python train.py --num_attention_heads=4 --num_key_value_heads=4 --positions="rope" --rope_fraction=1.0 --qk_norm=true --beta1=0.93 --final_lr_fraction=0.1 --batch_tokens=131072 --doc_mask=true --train_tokens=488800000 --max_steps=3730 --dataset="wikipedia_en"
Each number is 128 + 32 x the weight over its row's rms, rounded and kept within 0 to 255. Layers, rows and columns count from 0. Numbers have three digits each. The size before them is the row's rms in percent of the matrix's.

# layer 3 MLP gate, 576x224, rms 0.181, rows 187-268, columns 56-111
099:167111132100097103171142171096144113153090154105151108181140133128137105152104080179138066181061189128126088194168139086098127107101077174141158128117118160171122083147
100:116181107062143133145082137155101106104086052175101139132132067157166147116133165142156111209076109096129173140123135117113097107060156175046101092091141088122182100139
097:163150084151074192142141145079148112157100107136119064129128161076137178136117170158095107113098097102113165122191150122177137136170124165137129147093123149081114105141
097:154214072101132131129142161165145133134173131108134097158162183118068106112138134095147089098168123142115074127101161139136119159121111081147079175115089167144112147134
096:119123114100179150105093153141084138092174119138099119153168125153153147043082177124134135125123091045126120157133089148088175121184134107116164130195131174198159071138
097:162154156132186210084138129173075101121122134165140160133133095123202144124103171048110133118113102103110128112120054191126136139115177157136173117202070118182135170135
106:119139128091123144162133136114115137145101156186140096070120119130044116102078097155166051126134097112098081146143165150096084130111105130159134131139148085108071095094
103:125116070087146134107120088084101116188101106114095132174137217122208104119128179104086086187155210100130137150183161161131132104150144110137125122153139108152097166164
105:104050134132108115144117171160119135152145072164096146120146143103122095135114131137152142157132157085151114108104157111154150124143118026230133124142103082046113115057
097:072164118118096183161113161170123136086163094067073147125086079098149178115146161127084123139087116126134157103099155138121091097112105097146150109130134156132145161083
107:125143164125109101129152119154077089148125082112160124149159119081171176132184140149092123151123178096161092099189210197096142149090117065113127137181107131108151164162
099:138101162104118153171165104125113139143087148149152067128120169162103146148142181137130146143189088151117122161129080088147138151099140113130150157136166171127154114137
099:140080072112112123071121134108122080087067143058129117141147111134158136074107087101119126147179149147117129153141107147158068176116105112061124126110071068107068120120
115:117108105123123128145133106190126154079131164142098144170126082181080162177159177108170173130081122116168073102096131098111155132123076057116087137160130116127139159142
099:173119087147156076136182112111073091175167136116113119076147105192104102146122101187126176166163103131130134108129167113141103140188153112114085152057125169104079127144
099:145106144149132090129148151122166058151112163016111079137128187081122096193167092137091138133190167071111108118142094165119090142085135113136154155193131104111142111094
098:175142063101125142119115161066097144180124097171125142133031100166120114143135083109070116088174083192106092121113172154163146120151125153164096136143164160146123116135
092:178168178109114134135160165154130127083081171223122166115122140113094154121135126158159086146154070138130096070176150177064117148103115137068113097085147081109108158130
095:133113102146114144122147130157115095144131122125104099152111075141144108114114100122114129171112066116163118119106124143152120135058127133158136172186188129091094145169
100:139145119120054137202116153152132181153077052106099114106115136136136136118117112140143127107084084064115061102142156143079124177163108141164131108182206143166185176121
097:103116132159137149140140148131155149089136149113088124154114098190151152155128098119069137148133124148166122116186137125142137134144057113122153137141138182149136134120
095:020104096150110141171122144173159146165116150107116152078089071133143168125090136164122165077055142084063148132156157096157195149090115109117108086137114149124115112097
092:120148150141105096066113140108111142120099154124142172100116099134119121179100106133138086152184103156113088153156196141125193075141051129167103144108131164185144158158
096:076134134149086136141185150099103096122097134118071147129110109141096182118151042093102138077080088133140125139104123120161099163097078144069162123148168165168148131100
095:147072130162165087094161136184094176170080088098138109151157119116120126139128111130134184138163105162091161153106150151148128134103122188105189166136156095082145078138
099:159101195143143163145151025120161112150157141094135183078120128152095167134107112112087121118101083150032141095100129097104098148100149144106167102144126139041170128142
095:097127165156112146108116139119165101169085182155148094132083100229094150121103128152100034101150152103156105112159148109075136228129149091115194119160156112139147167118
104:148183172218107100132097128126064160171113063098103149205152132130112111146146087092091164088080136132112131126141124062172148100134147153165089155136160140152087136150
100:131072108148152148112161171144145167090104091124084137115092124109147152092221159165117150122144179139107103120209082122146200182105132143119126206104134178121094125170
101:117153197099145087124135108218095070226120184086153127112149124172120115121137152088063122126088094111130120126109130122149135123161160127101160112105171165141113101134
102:142129115125166108073083110129116138053085137079142126122119092186120091167133075081122160130138121111120126085107103101093149085165145126126127142159167128144095115154
096:139148111071103159121070063114130165121129157090143152108182086142089136197165157141078129173098097060151144126181131186100148138143160108149120153133227102086026083186
102:115100133128099045136174120110136078178148118123066085169148162088143138199093088133121090121104110121091084143179195114150104134155112151097122190155168113129178112173
100:108137110110128130133132142101140117183154150161123121111121135075136090184100170173170115109110081143116137102176126109132154104143207156115153124140115176134169100111
100:092135153126114113130122098133075145098172099106112132076097120189107106147111121093103136130159151120126130175129165168105156158122117127135170152115164116087155136130
105:106113159148149128138113131091120143115175162115099137179104113141106134062145193197152147133108212102141108186177066123173097097090142104129133098156128148102157099108
098:171093122139134124102153128116098101039143128147215122104126134112141152175103115162140195088129145101179120087167137163156108135113091133153156130155082133147156160163
100:148118074101123175092099107114116143078100133096126157161106092170151125138062130103084146178124153142100144131143125134162087136092165104135169147117120145070138128130
105:123139171116175185109146182118170152116177117147147131092084130080196170116121142119100112107111132150092126132117073117087077077079045151064136142173076144145136178078
097:152092195141173126132182171085140116140159141168128115083078107120093131090138156103173119174163115121104110059105097128176146191126086106120140086020105135144102127123
099:183112160148114102088145149127115065144152120051133116121089137145154139219141136166136169136172145133103146105099133137119122099136123106146154143130121126137046102186
103:168092184175095114139159089208158162135110209133164144156115126095130169123162170145129129114153143094162132137125113084092167137083157096103146088085147199115111123106
099:144204183108144143152130119113109057138111149147077142117114084157106126129116057113105120118167104125140090085124100076105136062109158149075128143117103142127118093119
097:129134170086094185157124102118132124134111166151117101171122154121075067157135084103126157154136111149139103154142186193066171116116122222186086139087163100123163128124
095:107149102130113126166119157184112146139145096078182102113169160159118161155143133143120131159118110128134094067137082112067089152107103144111189109148139144070121170101
099:124105206167110111182087126109132149111098090123138106096151143076093201098169098146146131109135109163084131143071176067203144132118167109133119113141121162130085186145
095:173070142131151121123145145172125120088102112175092171166019164103122149150135149116105131114131104103088151117052128133085189137114135103130169101120172143095115187136
097:122079147077148155136159124105092129126134160115144083133165182166164145155148153064120120111175111139078118130079129186169136132087171139180133101145182140139111118147
097:166114143128122097118177160162071191102127162139122153069134147104032206188122142048108105085090155134128082140176151117149094115081099070150146082160148131124118085091
099:153068143132153121120164112148141106047130123164166067105099126117146109139171186071116056188085158104124138126105092174139135113147132133132131117122133110127137103056
101:109146124137069175105117123149145077144210152141104104112090095139127124086066105096149134121128104143033106136142227139095155118147077173129146089123125095114172122142
107:138119120051081160159159059098098172139117106116126175069137149192071085104125158158108177071135133126171166134124072139186142129105128134130119149090098181134174127146
092:113123135118091166168135192142147152125152167124092140089117094122135185152134157167145120116067088097166125134119164099088131146074084115136142015124108121135098099107
104:140097118168153168139085122105118126130126164128113152149129068125143149107069186133134151151159187080158095147106124156093150137145135094089130108167097210166103092161
096:129122159132099126192138181157097118158085126172113142099107074112040180150083138155116110110156166120126121120135156113073123165085126068133090141155080133171124121160
093:142167104112105158165150153108121159110043143151146125127149178135068137115087124152136119184121112104143158146121164023107137214081133134163155118117123108143170142110
098:121066102102102082146084116175123122138154149134109061075094140090142152112137118124151140152143143131070168064134127141191170123089058175115179104161116141152111148131
096:082155129164128088154136112094107168096145155061162145108088143121136159151193110153107102153168131113131068121133071100091086151129153114095066098131157109094113129102
096:094144111115060110113155155104156150120097203136067130138122153118093149053072113156156157099170085122100091153134139157104123140120152131198097080099106143119130144111
105:058155159151038096167093147103119114125058163149136076127152121139165099147140158119152083154146099146116117095131158187109129143155131109088120092150160181126108175145
108:126061106114149182139133169109189091128150109190134117056170130144172166143129106106167155122126119128161150144189107102158086104117096141115173081161140070110113169096
099:213100098149113092147174111147139137155202104094140125088135178137106148125136186162111216160120164080169076148065147192160139114142104099124155133087112087126127179166
093:176105086126120130129138165162181120128173079094098159111116075106166130080129183137132050209130104127098091101104134081107159121128104117146160098128136171182094143087
099:147178163069139105104044134111110130132143117140138090149127165084055216083068077125147117117149090072123086176145094119127121081083134157193071064122107151114182077179
105:141144141062104105104085092151130089136143152158102181177131099178138084146081153147133088098080151125063123116121143133092074153084176135102203169122153133141154099162
100:138125104182131176162094112092074104099112151114150127173129181136152123035126163140104110118123145089176149079116135149139090057155109117119078129115045096124134109092
094:197147124153146166126098116073103105132144123090145146146151126126171148086152125170129101174148199118092146116123178172099152168167104140095098145100147148142087131135
093:100135137167200170149142150083079169133122110108130108187145151109135180112131151138141153128070129142071129109127141076104106090128160135158129122134143151143097081112
106:165169128184181151103149130123126149028165156169080111095071096166105125160097122116155175116157122186156071100140131114157115150103117120093066120157114108070142106125
100:097124155136162117184113214124106112142084140183147170096143136166079138143128151131203102152115180108145113116150173073197129075110127096163132129146087122156147118154
098:108076144112124087070184150140132129102160096153142130110103156140106156145167119174149128125188118113147113128156089183161124158130122098139136142160084095111068126177
098:125081120115135142173127126144122132113091099077067160122171147138121182159067098096162145175163057160150145145115139126127116106150158113141178087137130149103191107174
093:090146100137093090131191178158132138129079095075101067112169163100106177108115186113103117133090095100117119138141161101147123139134159149093139098159213118046106125157
103:081168136104164152114183117142143086168227101130145110077111101114117130125139138177104152183111102166160148142119097163121088124089145201144140124117103142037096099157
103:173098139040162116126114108095151163096092140142141113143123098181098096085080128142181072107119151141176180154173168066139121057136116132092108135131128118143173165168
107:081086119085125132115095124160134077137109127140121133136071073121103131098148160137073188130087073167102200147123089107194095102141139214111150157084090111105141113180
096:153142115161153126146119133124116129129077113124123055122109114161130154191110146125143125168117176125139146142124187141067138109130164122093126085110176143150072095140
102:070081137118123120169229144152075109052169109128117171156113111109142132093118066163138210098154125168098092175147105134171139155160105148154124107186152113101152112145
094:132139161148084079143150197161148104155112125101112159066094128132123133148118138107160045140158117084098170131152081117106131124126125229118157106195130130030089088123
099:190117108097122195143144116125155127084123106115147077067162142086097070081121171171122174075069143157134148099099105108061129090151124094152109115143166098127139166093
091:147153142101154156132134104147116143160109175173124086144058100166057118098106145114126097159124123125099112107106130117157071135144138118164172139136155119188075081138
099:116126116139115094138117179079133114066126160123100183138096169140091120122156137063075016125118097095085127124095103068134139169075160169088132175164058176105135114097
# layer 3 MLP up, 576x224, rms 0.189, rows 187-267, columns 56-111
100:144119168114139112148094167129122102130119101123157110206148141148093146153140129101151059091145146112184154062138145108146140097097147131116228108116141092227134166102
099:113154108131121113130116135136174153133097114165164092153152130137129141171090113113108127161078124118140107075113159111175144176091121136110112202163121115149150161144
096:129204082054100115101124155090045112173115137134061148149180122166106118116186117177145144176178154141147085064076142150175166072144059177119109138189108160123136135112
096:155096127108117121129163120147142155141115139137112135151157161158152111115130128147102148162084193075126191153124172111115182131154065131147156107120114128148157099085
098:173200116112133100170146167143070131099118114126182072115179107140109100167074153129148106118156142123105125142104111151097107140101166111147129108149120170146180120133
092:101067114142118195151136112151124090152141174143157130163134156099208145215066123120081090127127058128098132135085127142128146126159099065092189112090077115148191162126
112:083114105180157151086133180203151154136154130062146159140120121132120139113125124118140140145092114139140178119154119150102154166051100066077140112158125134137137177170
103:153119095186140098074183189084152114119135165099147152140110175092169079104167108224086137155143118122139163133172078139068105155156156185172183093098120079182135132157
107:183207133155108052153086128096143136128145111085158149157121149183150086092125073120163147136083154165153127169126115129120171116163131109050044146031164073099153133120
092:131171152149195113163155115107096135179175107150192101142165110107116114106134093088102133102188097117130161123099145101146140149104133134144128128067141117125130175157
105:146160072118118094137045152100137158138141168135103139142104140125134159107148131070122121044042161140065120155144155142167105136090140114168192082187121096111124187112
100:154183170096138138095135202153152112117162109114095135144119049120155126137132120140169110169115152160076059137152100174155091116118141132108142085120149089033121148193
101:156081135136163165174092111180173123207134202034117110100029115077140093155099098121133155142091120124096099132119117140149101109180086124162138182132154088119135134136
129:142146147146183173151140143134120095137130125159133136108097160115179121089119127097104087173092162100159142135157166155071177050200164187147145120124119118136145136121
103:122126131119114142129151109104148056146147138143110147142175193155135127103114142141193108129068114142134080137113117095107147098120162144139108115111098081136059115112
094:077144142090095140132118125134162132080101168149135135107025143088093149089099137093124157147110145132130095121141132155113163102187102114188078131103084134124172094152
095:145190068069134160128195150145188095126143166189078113124139126132124123135186111156132117106074151073150119134112144073075119146035125177128136127113120117197132124102
097:086143139118063126133080170148151156137127088130134128073142144150114079128137137137150129109111157108161127092158102084113116111150101136120070116086174126162128167156
091:123090101136171161176152061176110159165151071119068146122170144138179137107169137136141079086144135127092098129136117103104099089156109120146189061100108112118119114150
102:142138163131116144079112155074136164142175065144075091050069121133120161116138139118118155153121110095099073106193142129147168074083133144156183171113147026123146137148
092:201171143173173104206156193118152097171105113134082109149103169176162105128146127133143138112083118181089091100142170117095133071124127094075096130130174162144163134162
096:124076087041174153131182120110141099101189086167074129068113100102132162102169119107154103062115065135124183080117089155141126143084110125086131146114091101115131135155
087:111095125176185136138117170124097149159066061131086101126084075107110167091180120156128117035147083144144151159142105140154148163157144186184173158152103081175175159129
101:136099145176195139121136168100065107182094104136072121143131117144115172112188120130097156107103160123130098124136134124191104144149113168072124113136125140155180114114
093:169111185140127117153116148158088145155065146126062125142099135123097134106071171064115161123112117199101149143190116125116156140086134161155134128141096117089108129125
100:183150156141144084071157124169183093032110097169135203137094132096138169118191145121124152128096113127150149167094078188087142150156155200061121129157179126188152189112
093:128138094089093167089103142090127113097177111112135123127107139076138091122101135143091100117198150064150117131137157132146134057132125116111072114140105175081085128140
103:085123196124134141117105086147114110156158062122133150201149082120097149082176122142107125074105133067111140146112112150168069112141107172166174107161150134095145094119
109:134100149144113147109178142144093068115151152193108114132102098134169173126189113130148127163136162147125127086139054091171146111140113128102109128101098176121133201136
099:170099153111144144166127132151102126131072108143132120163093135097121115123128139089110142119209147146195131100085100146144120104077126104110140101127227134059176158131
109:078095078115168095150163077085086093142083117141143090133185124178113135150054158088098118140066098144160118190145135103104174165153093130059172058101118133167108130147
097:142145100153142137151178079136128159081187147123186184160158097062154123105081110153151084156077138105121117104091092166125152167170167157154155168147097140199158080086
101:163132052120123170058112123114098144077152053159170148104175146129140144094130108137143146094186101174120173174109116175107163107111120121105119063073122126098152045065
099:147154173101181127155140155158154098138112096128148125090157182111017063124165109132156117144103114163159114124067127108129103100049182143095173121129190150130131140157
097:126125108113061151151134034139119091120155108100126161089121132195114081111084132157086130149158059148152105124137105214159103153083177103100180129141114109092102120147
098:133093106142088081125118100129094123161122126146145175105130152109120135114132119181187160162114121105149158076115167179155146139142099157126133206029075125143080120116
101:110163107194174162140179134096134211140114088110093100152107139129088158136123113129108182153112113097119104107135112203105157165143122145102155133137058152189134175145
104:106080108166145103131107111107141154048104151074156124116088155164081124124128101135087093130144187076120090137171127099134082086184190074099072104106146138119082139186
103:157118149086087152158104095118055135103071136174110130086158131138138146102131160151103062119151192096125092111139168116140225118170140139192116126051133126194133147178
097:115118116105135127067091172112160135110153122108067059086148130124086169118072114152086171124153076115144108136122178139141155104118099122121088132110096097140136130121
103:130118121162114102150075155157105174155122090093141183055115122153160076124159165183120148119077171180232159164117097179129175069127100107144089107151087148091160099123
102:156123112124139161073106129119088114140039146083144142123131184124147099118118147153070086121141062143129134083179122142147116190175167086100095165109119145118096149147
101:166219126171125091122139142126102148125160160132078113087074139121104154088136166134070150109137135097062111156091143156142109115146148116097175143117091078075084106135
093:106128129145139123102164183058139146137106081153133125161111105122098096078111143119137163126136086160114153111176038126089123065130122089090108187145164096091105113101
100:106103195073157096144113217124130144124119121158134141101152095136108093123065115155166139128125132093117100141190203138102128082006105138094114087122125130145082131103
096:135095122120139094185186136194177133163129147157081108156158085137165117104125118155094111089131172153139068086153146132072123089099088161081122109104128130097190142198
099:122104110149188120148122138101092159153116088146125160175115161150157100059130111109127142100107111094108128197149118171111130110167108097156159091181094082181164138100
095:127177099122167144130166130105112079134221121094101138111138191110138136118138126130151155159131123147103158139180082130106183162196082138120119111119124116152180155134
093:190106143117136148133142172164106153143179113107061132135107161105144230117096192078112110079121145145078140161135119159125127129100115064089103099163186121087160122125
099:078124111131095065072127134093077098094116162052133112090131125137122149147119126172149035135151121146099158064128109086174165096139138147151089123133145126125099120083
099:126113150112128152126103096112106064105136149107104140151126144081134131134100067153143129103121157124175141168195084073096163130169204127115104109102133196129137157093
102:171097110107110099087092104065092141094127081104172097225125112144121117171124112088144133127138068155158078086127109148160159134073157102081133172150102131132097085143
091:089147146102224170088092113092073167155178104135109158119149113098171127145093127127163129104193091110167132128141147131142101101129145140107126126119160162112161114112
102:072136113180053150184114118149124153123115100131133106182097186121172132116117085176119165139144167164140139133212059094169108153167098148112176139073155122166153107121
096:091115088155106128137163187143175080129120103129189078130107097097095161141119125125151144090155160118115085083108101091051091114161119138067136149128134158166128092026
094:110079181211155156139147171180141130163176131142110062091112088116167096092048117167090140153173174127172104148100111110125092178139170165150130121141190093123139141072
098:142116082145083174166103109181113089095070138045068123156142159130085160112077120100113107140150106199146176155138102135158156103053133128128121090144195111109186120125
096:160106131081104151127078091105095136165121166170145094165089158057084052107152133161121084121089146112066064115143137136164125101119127158172070136122133117125156101153
096:153096170089092134128169124145122105049068119186090119166106167157117098127110151141170087088107162199176119113184169083144087115144162152118186098140121204094141123086
109:103165122127125156151086156083077104054052179105108154170164123170128120113100094153073073130160179156144119126147128168108095187127155150105148148190126139140098144142
101:168128143120148140111076143154116159127174116108178139094153064081118118094142125110130064155125134143165172180134104171122084053152120151175168119098104132111099132132
099:137095142105100102175128075126125145104137215081131098141196124145129140171155108144149086166155177096220133076142099070162143129080096041095113116136144160131130094212
096:171160071159111155065145131156167146113161172117114142084095135096193089118143089151128167118163093166121173072149054128135188132145139133165157159138102117146185125125
097:115114107052064148110125165117102087119134133108135074135144122113095154161137090127099162107111115042138195165221158125143130162148162129079064122216146078165141147108
105:123132114083187195140103148174134137078122159084144132140104064152119131117098170123155180074090101090133082142153098132126102133061163073168132161162090121145100067136
098:181072134146128134120155110083104141179166144061132080131171172086130134109136140099092144158123120135140091099146136121096169143099090085168125121169122156099150097125
094:125113116151155091103100146161169111138079093151159194133127093163141134139092103197139143085157115088144100141168136114113099130145139123170094107170084122166102105186
093:130163116137073144075119184153182135080096091175138077114114046157096098115140110102107138142133160167148183122120098165172117139189074130090150158052101118066155152143
100:162137149175130080126162125186156166121105114133134128156128106103091113120177133126140109153127122220117127142097060157149080084056113092201173130150110133142123120156
102:174118126102132100159148150133120138095075120196124075125069174114124186133125172115162057115205124123139150096133147104086132140106128176131146135086156144139137167147
094:158149085208110182135146107181141150102176159154145158150119109076177131138073135095158131067112057109170118150105121132151147070144120131193096132098105140108175158061
089:094082101134101155107152191136124160152125139162118095088119068155036074115091148096146117172084140173122139089111132099065135095113170116118096114159117100155104106188
096:105167145108131088113123160100071165167121138147131133142075148172123115130106179103154116096118095133099129166144093130111114142085158096141102105144152074096131140138
102:139132136173102133141158191137164153174093167098126141201118136131175164179114104156137095159135114117135130134067127148117075148168129132156109080103130151142118096117
104:139138143182151136097123182087119200135040115107164159153099154178122146128175182109138117147096158174088156157142104117137144130114112139114089128118106089101142060176
111:131098140144090150108139097127166127149147079173103104138131139155183149080129176103061163107135118134121147187104103143117068135088182200120161159087070127123133083122
111:119149197105163164163093142078112143191041153145145147110083093158075087173142133175153128130097132142174138131168171153133119112107117119058115134133087100132078129149
099:084090075156126108128176146074127118107111146100090161118137145163052179127167116177126232099190098137049125118086131136117074157078072109151102140135152142113102115059
094:137154187168145096175149158118178128114095168140096151133099116123086097102151138079138062130171071110119090096109140126100098131130152161161107180130111113117078107169
105:148147105166193087150089160129105152152137151046196102204165157113147109124110150173133128154106153096096144093156150140136135128108089082109082137163163130152106148158
088:128141152161157089146116115126094108153159063188128133161132119133115154108105151107130083172121124138142140111191126186132131066116138155206130095131166131149094097133
# layer 3 MLP down (transposed), 576x224, rms 0.161, rows 187-267, columns 56-111
102:080137118154152152104126098146139124096147132152173163076104130168142151056102194085159159135173138114056143160113125171163109145168167154121122110095146076069103095132
099:146195101156145138134163138175128142193118152168080134153149047137129147099117142164150118159080115136112166155097125106147096109133178131089179067113125096158054138138
096:157073126077171144156065090159179127116126136102163108105107105136143152168101111098143111065034067167101166180186128084108074136074141062163149121115183138077164064108
098:084084139091147180085122133118078118113074117072218174079084100133149176127112166158110157155150110121146127104159107121148080139120159095105142094181162117100083078146
093:063147145154128133137134110187148109127128061190134146139132159074122137105122114204163145158148179154062150151123161162106074158120143134121159132096125025094085151123
095:184137189112163098128134164199172150128152148117083163079131147155133099106134143125155123122126111083125127099102127156054097150146115126120115190128121145131129093099
102:075133165109139132138105111078121095156092122127107115163113153071007110163133132149120123178160129125072060112096198142180073115113135128144062096136133131170077085129
102:125133190069113153153101094103132134085165167082083069121042103176105078165103144077217168096143141153126105078102123135148132157150093120098078102191130154104088151060
100:113114061165138107174078148090073091135117059099125176147089164139146132114120170156157114173147095126089061093123158163114098151082092061147164175162105098150193150127
095:091112158157120106123109203148138140075115100088029142136119081161083153111124181182158122114064114167126093100100131197131097108163143147092155097158082121086102151124
102:127117080129092126129152130116162137146096150158150114170114109166111159116170179154111089132158095147150109143132093084142179092132148128134140148119198086142095044101
097:159091116150126115111109107103153134108092115210100104112162096108124186101121142143101123106125045123224121172110176138134132123136150137144117161074101137230122083122
094:139135088110114135131132128063090154082109106124146129143172107153146150051105165150150099147151129106166134147100106123161080165061160166101121106101132107145021093127
118:173135146146143127124177139111145170224121118141126086066105090145180145136092089096055130140141163174128163135166114173120155125135209163142112088123176070083142136135
110:119160133113162053138156165129120159072139114081177111158110090123114110161118151113051143163114105136064085092148137121148086130199041119114111140143146103174166164143
100:119105115157150147139199175124036152110120163072105113136140124171109140140163115127098102109186128057136146149120124118126101133136115138096135182191146105163122165097
096:134097127175099085081099109149142174179114131149154182138112092116174108126149139123135121157155192182124089149084089104159130072163086126144130094170095156136176095194
097:174132130157139106110162093130126154163140147094120122197079132122199154144132115133125139118136122146069129150097108189165141107123169129129146132141127128111134095158
096:093119144082142067094073116105144153093150151115167151093114062145101140107109172141139141184073144137166130172081145133162106122095143149145092186091143167105166138172
097:137130105084115110103101106151132100145119129176171118125129101141147109108167176069056068127163109123131140127131169112140104166081132119141144183096133178094062045122
095:133086096101105164151085153143129093115114098096124115129162114144103156117130127158147138104106117128132171165060051151186113142129134203111075091118140132127111151091
097:109132114217108087076100104120124165156105085061096073091109156097105111155102085094123166141175121109179122136159165068121113112157169130107182114094159120125094116182
090:113146104100100086071085134126140133127155160112125162116181156135158150136067109096139108147148176143118062150126152145114139080117080123164070124121148150141101106102
096:080097121086100136163141112158171153095108137150139118168102156147135050119133170164117105150156080161174111098146109133084105150095175104149155125166108116173068184142
095:089141121079161086122131105145116155120174127143153120119192111196115094106170105167088089093138115096130127116094113138148126069183174164099099095145148117135148143098
101:142083093168121123172114096071085144180138141151145139203180068161123154101099137114121122134121123146141182070111140134147125159088113059171098142132137160137126086151
093:107127100155181094117116098138100119112160143108137161148130130107115124111120132143148215094121121182124152144141123113133146118104082101155171148146108106089161108107
099:152146074116184133112102155100153109093138175141102036054102160139094131124105174146180129189161108146160162111137138198069098170116129088099172151115104175143145111149
109:124107187110124172119185105117098139195115088142176130126131098173139091099158077152145141091105117170131087186178115144075135139147150107152124063105092142138140133135
099:140153091118136136139122160106173164102162126170151190118183133190075115115138115136176123132127103102095103134190182127135111183065086100103126082137100120169113103121
107:078123115183093132142137136182151151154122084124119109117156129157128084047138142098181134113136146153119063122188140174036087134097141164113185114149160110133144123126
098:095095136142121117074062139135123114100092137094107087163097174174102147130150136143104152075184115118153121111110098102103175098094122104083106088097180082142076148150
099:085047121146104040093104168170111131145115153158100105185128141138093133115145174193104147160106165160103074137104139123147097133108125129155102153186119117118067164131
093:109158084108086096080108144187115167163079170102098160175151099158158131142124159101103110100133128104056093156171140149145168199139131102132132124142124104081127138129
100:114125131121156134168202170158108099096082170183150136153072111100148164145162128115157074117115086138100133104105131113141133118109134150112094119124068115128137114117
101:114178151168169091174117121070152113131134107120106100130144162177094131153095112122126141085164123162144097147131110115094097114099128110093080087221162138147149116184
098:141093116132166103152103130097118125051136167152180133074142159127201120117097142106193129104170129162149136154139104096169114121090145088110126145101143113078125091146
105:117174121142164108134057172072154125138158077196079132137120065144105111104115179183139097135164169129135126139096123168094163159105097129151131138129076134172081153072
104:077118101119156115079137140153154159156171130110136124170115156138153061167134135104173149107090087112158098106147095120158151124099130106139169154146126101093087112138
096:093148176124167138152159161115106097142167160141137093143103161098095034116107125071192133113153184106108104097089119076164136131150107172104122142104059147135111089123
106:173135170096130188079180131107121088091107123127120170200108147131086134106130085106129072153146132139123112186121127167197109164139131137104109114124112049110144150117
103:133125111176106209146095146171166118112121081158112117152157151118117127138078104155095123044157175120122154151166175073111136129099168147131178105098136156152088063125
101:117051089066128111126085144106177098071133139164138114068126114172136155137096139140152157131088174175154116140118154095109161149068115165150118182112163096116154156137
097:143109154120077134165084147134156149100146141123104092119146191099155094121138136082140100171128133098152143195110168139184128175110096116147120089099143143124148176098
098:161118059132132112137124138158115100116102171170162115163136162195057115111196063116142125157148079161147137102102110115111098134170123119117073145176121142206097093118
093:128160159120162115135120103057080108108115117126162133109147138145080149149184115151139070132133090113135116129124117106150100189133175106158135178133171138156128123086
098:120131139086100066133136167102153110181100139133112129070121099109100149147143077088132095162094110128133124055126136131127075102143076138137078123098122155115152134126
099:107085139072147108171137106150127172136085135117170175110155112135135097137127150108132137091183148094137107128118138151211109105116144116149163123087163130098109075124
094:116158113163119155114097087151160081149111149096157085125094113181178060067157079194146117157132077097155080085107106112103128141148183164146202151111127106135151140155
104:142099159150107175197112131123110176142169107147124105128128056145121105077159103094107135129075089159139098098145108120142113172184113107146096076134180140132179114159
097:074120124107145164139141168115097162108105137156122095062169175132137115151137179104110157162063137175156085167089094129162155100061097084128161167115102109117144147194
104:122121127145164177171142123148157146121129146147092169117108138117067097155134104158109163064114115145067176123126150057107125095091101240093104048076151134153156184138
094:110084102119107115148157126170156107124098133118100087149097178147100096074138142102091135152070160121111128131131078110148197188111124105097163086106111074142113149138
104:201168119099194091129180126134173065140181161118102147092100133099127132116174195090155132152099113117092113117098174099138144099070106096089098152087153136126128113156
098:190201137090139140127101085105130153115139145068098116161116174150149112112108114123095147156140100155122139141192127150098183170104139149154210128145127080131144158169
096:152113100101107112059099090053128095118097105188158211127159119100117128152136163043167149077073151165109157093104115149160196130104149093164122101160158162143107113143
100:134130206107137122134198129040101123168088106132159191096222108128160170152149167125123125087142076125176091119182137109095121134159154114126143127107101151129137094101
098:103111119127105125127069115152191135087127106106158106083173070103180134084071108150103131089132141130176126146110126124060160143112080080114170091185119155100146150191
094:060064102193161121089109129150072133166139090068173208139133159092150158149100114105115146080154099115100126103081100152147130166131089080120077133145107115126161121130
104:175067115108177154124126150129123115178149069112060110156181099084122134102117116184133146171180083141136115120115138153085113133151106105052127077121132097117145038132
104:033154114128121106114137107137152110094089065095132155198115152131120140116122114118136147072141148118077080081088143127143200139102142115167145144132108213157194075059
100:129081138181131128117109145133148131127127157178178144096119100076097138149103134109088168119091096128097080183111135165156131109117064189134143088121082146086157158091
100:092089130112140149132106119155165145115149199111158178145123121134096201105152151119171105174074111156165107130150132120123136189113158112040156051065141197121119112112
093:164137139157166137133200101128124112145089117167108120122134175128131122114193188109108121177185109208103104171087112162096117138100137096150207135112069111119104144136
106:115157170111098101134147115097078151129096086154143167179125166109177133147147089131137103124127140201148169144140056116123063123138078166137160122119102164154183122069
100:102103159131113098148068130146138137088105141194142186125112149242061129076160144118120082088127158129116147124143119149125110155108153107111105115117121076097122189135
092:130134153168055180126178164127098177138113126058101134134144088162184134101106170137146161212127103200118153130100166141091110148208135164099125121097099086180103221104
090:140106143153219143164191146131078153130091092090104163109162198136186168133119149201161138108125169055077124133111126118106077066110130135140071091185114105168100117107
106:103137119109117161130115063066149191139110168156088128134165099118159195188148163125156131152126072099153087106169076159123137152162089156180157099129092140168156179091
099:114173099115158146060137073127076102170105136087181134112126106157128113133089108112174208127052091132124158146108086101123107162158094128176111117094105118140136083154
100:134100198105142066118174160105118120109112069156122109097139167131144134107154134188140107162169191114099157117150106114114139155129158126107137106172119119137070122169
090:116204146161125139137168179147116157118127139104118124198102128173168131094128129157130143101117124100166111178118144161145121222113119131138147153048199120131163136081
092:165080126120089178189114129087178138130103153088125117099167147113176147144118087143122079156115109147130154111105145116178151162152143153113168184100128162184131117145
103:110135167095111174140128038134105093163144133120146087066095162133091048109145103074101136105158105155142150131150140122094118088072141213115154155136112121073186134153
100:127149162123158214113133096109146105146116129138071118096165148088095128153148125113128101147099061059142114095144108116090088139119108074112152137175136089135125154095
100:114173150134100078151172096182109129131130123127125058115091131057096128172110149108098209145119081136137131063147132195152173044173150187121128092132163082123104147112
100:150144104162117132144168140138070115119147134148114158122096119169128138060139166118129160128136154173087121118071106100094160178145120076171120106147137173128152134095
108:161130110106091158102142194133186154117111130152140128105144105108130125097101159115059140171153133098188138186096213123089072121142048140083156127161111182111185125173
091:102104033123163152078080083126113148142181103113109143168132174129147136168105073148077208085147140147115145120160126126157173102164127129085113081158133160168152155178
101:153114067095134222104105118202147144151112113091088138121116140149168141140076129151123124148200089078153112145062140114149125149110140169201097091174149120113128122073
090:125123127143096158121130091093177118117155138062146175100132160082188085178176148158129154097134180148147127154077142061138134137166089137083103132169084130069193142155